Part of a small language model's weights.
Training: a variant of Adam for these matrices, 169M tokens.
Each number is 500 + 40 x the weight over the matrix's rms, rounded and kept within 0 to 999. Layers, rows and columns count from 0. Numbers have three digits each.

# layer 5 attention key, 192x192, rms 0.0793, rows 22-121, columns 0-63
497468514477510444447512504547425538494518483461492554551546494517479544493482452484558536476540570498498515542555513465461539507538517508506509502471493531440533529522515441513568455573590516
575480462494529459580488566483500501501551586470513555504559486485563455532464567537443500511527497556496469504452492524511546501403496483461487534529534516622536514542516513508463545490545461
485504458485469507546523506512513513488517583493512596504494542541541422553506539494466478522473487563545449488487451485440563532478550507484454523575547486564516556538480515549456526431502452
549491545498508481560472463495491510465540555460482438436528437487495547517527551548441482504501524517437399516512528521475505453475510463509480499464540495493568458444500482475466461516492522
541416429581497486501486523558515513540550551497474515531556549465537519493492550446425462554463537527476512516537432463532499530394404500505444537470528561622436548487441539517499530449458455
464485492527471503486508460478493564449532524484538558511503554516494448483524475487540426554479519515516520508558426485504535574514548475454509476555514533463447484489519554491571532429487600
409479477511506522455526468485474474483483457492538542480486511561488579514525522448506490473487455483539561470511443471522481528542510517474530533501410462472454493612505468459515512535514488
474491620430479542433528503485502484462474484494479396436447442463472582518533530477509508540487482505487378476505509531568520455540508477427510436490511492434608466505516474467484443490494495
503557482540513534564474542561451443510467495568500487510513588445461446501530514516488532467482489503510536551390516513472446464487453469540507512450525547517457465484475497520460498509441527
480500496559482494451485484549466462556506485495522509522574558534558517496473575452452486528510515517501578468447423460492517540464443516481470583498547497549438577578523517491444532455501451
496509483563520474467495470474473538435538494382483521504527463546443542488475506460429500512487587427499498475556500528498520534529454488489475511485531432469511481468463495490505513498511491
476433487454497501484526527484571490510489481525510485513506547545540443601534507489497497398556431567486495477451447481530476486586481463527484507508507508557498522511492467493471520472501501
507451496497494516507488487484502524581469546523467511490537514543563468502512513499461519443551516541502511482486475534463539491597542493497521501518523447519487523590512516515494456527477501
510558505519424458554465505486493486517517490464469538519460473511421494535468527451498516474503465438485477489513556474507496464483487472527495539603460505532534551517492516513463519413558442
506463516478488513453467502493529549533575519562517464478541540454432415507549547523488444487456513528523492474501496506493451554532514465487518497516500538517497417531570500540533428547488514
451537495524522537490553495464452488450495469485484469485397500497555568496512460510525505503478467460498509534509491502489471512466536576516415543495466459455526560459447557478552497501464570
497544472475516516520462467444446479451509471470504433448514457442551497493536514490520503495436504498540514496469525472494505529486531505530451546457455497501544500480547478499553541522496457
461566477554469522479492431502522440491498471501441478561538545488434548541464544562417501509526458411462450550473500503513447478486460479497558471550486512539484521518516451425420435513463522
516518465525506513499506529470467518506479438506444510481470432515491544495545524482445519465432475466523540497497480556552437464515596461524502569510441477529598488462478513484556495431551491
482474517508522500564496511562590515559451515513502467568449576439504460522488469573605511521551481510461496540443550502460453467463434520554536464563558561479493417511495459528460436564447505
528450544465444509404517536518447538503586540484487499456514498469475517456474487479526443483602498456441524551487541476518552500495481535538516439532464499434479438481426521572501489533565386
562420436496488566461453491502429485442439436474537428516528445453495496458476478477516496509439690445503457463539464501476450481459508472453532439540389500392504536459433481531467534454598570
501508539427381509416475539451499492455465420472516469499516470497621569508472566449388468437468580507512505500497485432496463520613493448532529416361484509471514415453424449488481525479455565
470462479518433536397521514489502588491428507560534549525490480432470496544524439416541508489578538573529478487466513512478544410520419513407509397580507499551429444550520572500529532513436490
440527464455413510494462496561559479509456498519514529476476482538568475472523457455382581493545506555506529514513442452443481572539461500465494523478478540481444530464447502444466553495558439
527608477527585478551523538530538491555479541509500598523540585519531506557559647492476505486462448524560557433456407464548467568493553577494486574505581468641492605585498466480421514502500495
478485515454500484456568476447460486490501498481502523450481478531515548434497491504522530553485538453527516560533567533500510512414559519487454476495551448413530487528505510480539494518523539
523523542525517476524463530439547469515508460517528498518477460549462473489467466426466499454487490507489468443468526501509522501508487522541481559476495533570527530476487463473468522445494463
539531551525486438509477552501551462561509469484544508540525512518489454513481537516519519411511477500509483473505520497509469500512499513523511565550510538649519545492487470527477487444460540
491451477491552502541554470557449503502470452512457494458470442454453528474468488492537553534455568473483482535493527490501487516375467515509441460485524511455527484404476510451508435556522497
555516485547492509519449483525550538514531517546513522552536526577461432557491523431482501459529472539493493479502511480486493501543456479535588473563526540507497522537494470506456545441516517
458486513490441523473513558577542491476505554508552531513516468500498507472573503510480495495576525450482525488562481526527480490530495560521532441497530504480471479574465497518555502503522465
492525506516587550473561538457525521502463457502438462471439465485512539450423504472465482535461411504490468528505465508502452478434493511549474545490476505476547532489464515490527483470499541
440458512476400441522542526567475540431486474469491540501512471524501566476500478421548434495535538490515525535551543489487502435445497462512523478525515541438433505452498520558419554508586512
519486532515503476583493516511566530526494497496528499571538487553446467530455469520489533482557548533495447478537488463436557482540422502420485440575560509478468444508492449507461529556495510
486541369490451570500533520530504506454507525402562493497499505520448484546501484472486510542571531533549567533477445487529514503443421551473456518584557581569424478520573549535449579555500473
461512454501452561531475472526590552582535493459454504496510430571515576489510541455453499507509507481434527518487522517537495514521460492558453448484464512525524535490530472493453532455520534
437444515507522443496536437504459430505493468499501473504553483475570492519609512404521513477521473499527556479433499501500513502435470518467533478455475534482455550488516545596554476477481508
463563440532452480513548636498552423470429517481565566466495508552525459529472485536574560461497455482494526481507468460468530405510481521449474537540514488565498549453583519501467594435411497
542502540463532496547549426503541597497574531520393563451487474473501434531471595520298542520530424549518511453471525532578480479441471488487395533526472500573494492503505465510491513499524486
445562581529471580527483543582586464491467550440510442519465490408490539525522450533569406477555563502448541524453472473500537477472564538511497407449488523494452448461493388535437597550573423
489438515494464420456507459523443553473480512478516569581429421487490555467474449432479519530414504504439518522511519527554477446519603473511565466525573503425471475457458491462591426528540584
457552476573495553434504448501528529469537515503502488519499510488587530552543511473441411528511532578502509488489485487577415536553441449482555467475488540469450485521503493542509497535492537
470529367514492395486523461503539479419543389472503507537558554484612491485488551464540486523534515512549589545478510520601436509527529453440434520429567543510509506471512562472446493533490556
466495519455523467479453505484487512469454498512496500505543511513476469536538497533418535474501545499511509486509493494447483520587490471462554514412541429428469570476566495474499461517475499
488454498468504473458566496489517553493563509464490469485508495501577547510520547508529491498446489533527494562549508516522459491505510509520479501537504469535497406526454449492526466560517540
470463465477461437581521493551486500467444501555496525538580551459493435567528544482585512549486568526562473515409507495456500498507529442457468477569498448475498561468519466550476475529486488
490513512519442483513504476503461477484420438549504543541495527539490507538562479484508503542495558497496517498475497496493482516530538485450546518486536520484508570509524558528486493446487514
541509483521491447497474500495458436530517468474538478478501490540538504443437514550480501452511473474502547501564425447518549494442502536503433548501483515638455494495412532484490514485523477
592521510562521485484492521505489481487587507463483516458522475495496492462420528556465487447521495514494533466520501515519519556495462502535446513525479526575483497476498459493515507556537446
472463494504501479559484508445508489533475516497485497530561453516529549485527511483506583504547458513517445519527432467436444451497531532488528511488563400430535599499554487488544479502497546
473554516473487548514514513481522517492484499517508526471482501543480454463502470463508467489464520510557480520507466469464469474484517409534571532515510457476475525494499504553510505529550487
487484567461504575547564536518429434474475503588516495518545532474422498506434469420586524502508533486485496526433490487477479484475512509484497478590507474463512549487514468594508478462562495
460527559481455450384525454513474494437531471470541465485476509542469555512504415403546463511468528482494541548509518500520587455541469455515515533446466508511487497521490516476438507516547492
527522463499453504555462456491524502495487480499503489516501500536533506469547546590427478515475469544436517488558457482472473509465503438495539480386523517525495511485509506429481489483477445
389543530499502517427542474456449385474492489547568453499429547454544501521539455455537487490515511531518474551446528560535536429501515501501477522501506480498497420530541549540497534468483529
572423513525475500430523500535462524554564561471474483430511451502502561563423500516523527575479495475481484466543495484511493533460430560484461515572437489562470483474417453514512494472570478
494502431511502517553488523550499497465447467517488529559585566503481432497465531486510464499504552506518562541468482469525469586526514495502504507510524540520489569441478507522478484498423547
586564502581526492441440455536505536500524504458430449572558436533525539422480548534415526449512513515458558488502512509524438569544453457533520535448519568477514459530514452476517544555517499
447437438498572500420490509517529483441525459430457488506526524479568527481498489471521472454513458476541540484513489557560460515515455463553514464423499508467439481519448467389464441533488579
456446513524537518554548563473469473478460507463520491521496508503459521521534495501497492458469484438466502436507470496472505455483495519489507504502505464499433509480499485493496512409503545
427476588475523501514497518425481480465482528434525479488485481490426498519476551443501564473501485485548488506533461478462453480519510517479531484478529444390518567506576462495540457463491556
450465530472510518502502484461438499471427482455477512529525515553523514506508541473461528499494558436526516494530493528513506557530477478490523515484497460472450529494513480478481484456472538
527538502534484511426498506465502506505599521478482490467446442527528545441426509538446466468474438514492496489563479502487488497435479493557491527484480555514497444457444511517526515514520471
590453554491529497482484446486493563549512553535495522497474480434488454512506491548520501492489515448461511412490563511487467518558500472459484467471512424481536469490534436487497457477491469
476446512474565508555519516534507427554437499564533555571569536466493504559543504512517530501554517497512495498457537527480511493497502552448421466551459502560471507555520498466533490448476548
453503452485483438476565517511512488441524451469559505447535544513547497523490486567631506435481514478551521558539464465494521460460558495542533543467513462473481522454417461492447499538503569
555522492555455399468505452563467464465593423435536514466532550532508519479436548453535470499432505510485599529515486465525490551512457479503467582477507509612436509496455471496438462505567484
489536442504473511476500482506521460472484445543516596517470557476469450527586426481507458514517531492498481490516547500489493497560511502438476510483502507577468494468500544534606473520521510
510567532512496542410507502475521580466529506459445474427455438546517523471453515551475485481535474455505483501578533473511513528513473506539503582502485545408501471499477402449515493518511527
492423556464497460492537501528496537526441494545521516519510505484418506589572453501560522531494591501489527485471555506521518499539532470454468442536473478436504464474607499468535494454500512
487559513527464515508439468490509551488429524499546478516459517514474415482544527519424507497471539443495522414528459484472510497508497422503547482428544493467487503468526532484451513478409435
466485525466539494462511497531523536572480549524483448483457475490471524543515485527530503472503513509520473477477568555491488465526540533492485507576474464445518436538559494510521469447501523
465486547498439475469508478411471463491473488495533465437504423547480567532524415531481518455474557503439494488580504468490561522518504468500518537443493476462530537507497516466492509546522487
504528477487502538535515498549526503519514459455485436497486524473543464497474580450467497468421451437478574473469481487532501510480444550500540507509446540559484501529407419487482523503465485
449495529412540566443562410526492474455452484526540486447436476512505540413445490468501518445543537489479589513482469471573496455519514493523530495471487473549501502472440519528515534462557515
512516534469500565471556453527447470423497477494505477440460478455532581459464499505513517417493533529505574516481483472531505486513518529555507513527514455535531505509489469505516547481532523
508525541440480562504500460535397503446486502484472494422505504398510544496513557537503538511492468570497420460479519508494469464514511499526500498497512500507584500490575441546540489483551477
481516487426487510492553444520457489418480482512478489441491470458557530481512571496457489472449465550512440493520468472553464454469505470538490504489505510502545491515547447502502479526514500
507494519502507526513527532441451465505477511523522544445446524427525515502478534514479506414468465489447485528512439515472468490468486527550458527458542521562530480548572471551544564433473506
474412514492445430541436567524500514530556504459473560568547524518418419540560442490588434575605546507546468481401594533441463538575486439435474420559510459430491393484579467549428424565501523
522470499557502561484488525447452535523534445522523442521540515486558526472511452497452535537464481477563506515532449477502523503479524569513508503457545575479527620491560561504519546474440486
497573459480493475509530486571524531450489514567473458510538521497471466536535472492488471585544542545501445476481539494495522441538562515467545450571522502436578475430485506451533485536520453
461492528414460512520454410627474533499552543606418471455530608512496458622563493515575513595501430520515518395468575500446543533554556533456513446586426492456603428576524415520492400518521473
482529522532452446450536515528527478474519449502518527584561504483523532513468524510455474387466484464512563497504446507575514555508482501536426521442517488535508545562494567492493547487535523
531510517545531507543532527576511489485547507480461495488515560489485478525479495573473380487499532528473489524428602601552521467503485463455541460534539465503532469465481488550549439564553445
448513468578487509529504587566560508522586474479542516501486523529534447519504579519534458516589483532496513509529493482553557549489502461506495518446505489521450495571454600526453470498516544
504547461397457459465465445524474554449500625548395419426482464495494489536510463512489559548545539544449462457538594496474513462480521573525520519545545498442541441465488512558493483553524443
537557550589496498490468524479442507487493464531540477514558491499540485479520539513458519502393468521497586480553432540489488574497508533503492499465448540505496472531464496493546488507504542
492474500529474521523495496490465479472479512423506511609469479552493571413523508421428592501448453457509528467507474453535473543470555469538507520491504506529518486433496478522401525546453523
469542514434561580476578462531523497452437538547495473413446468528504519418463479485479471471548519518497583484472468509607479469491500464532547453462515499490542497467492533514507509533538509
504521499489464446491497482497440547478473522531492521456523459486493543517492475600492481507551525565487458518493543474494481492526514464509472500496562448506540509503600558501522496487531544
480529534453471469486500488548493588441527511430462521501511480488467487500534513575496440547565499563500405566481551508445458476527485402515493471505549471461541480497587539482537437539550483
495463485521491443565464532489482559520492505460489539558556505519423424520555515500516504603528495481515407520491537520418476468498487481410452438525494485433516438516559505481459400524482530
468515532450494497510422492554511578454536540502461482541492481518428425545541494517537502571555505513491439462498559542464465496519513489434509456549488488408491395488548480484429381575493523
511489546494506464570472561485509540530522493477472597551541514459459417594528508560551462552548509487524379513411590558359504456535422434458445462602540497421518422510559465502472438549559497
470538470525477463497488488541564518501523555503516470554557540519458478542514514518551478595537506522540485485478590517475500475543500490442494481563454464447507460444489520500487440545542492
503432510553537494499525515421493486487491419541548580498501467499581530490499538471398508413470472489561484549535418486495458490474485481584441533489507546546507602556512502472500595439475502
515481497543524544454516542451481472506507443536545489433470446509547605439451552498467516413421442505506562523543351470552504546456536533583457571427481540567545598504474547528541609442473548
471447485463488460447488460519560555458480587520514433512514492493460480488468459541540475514587507514453432504526564525470513467527460489490527467491526487386513457452539499520500484565488477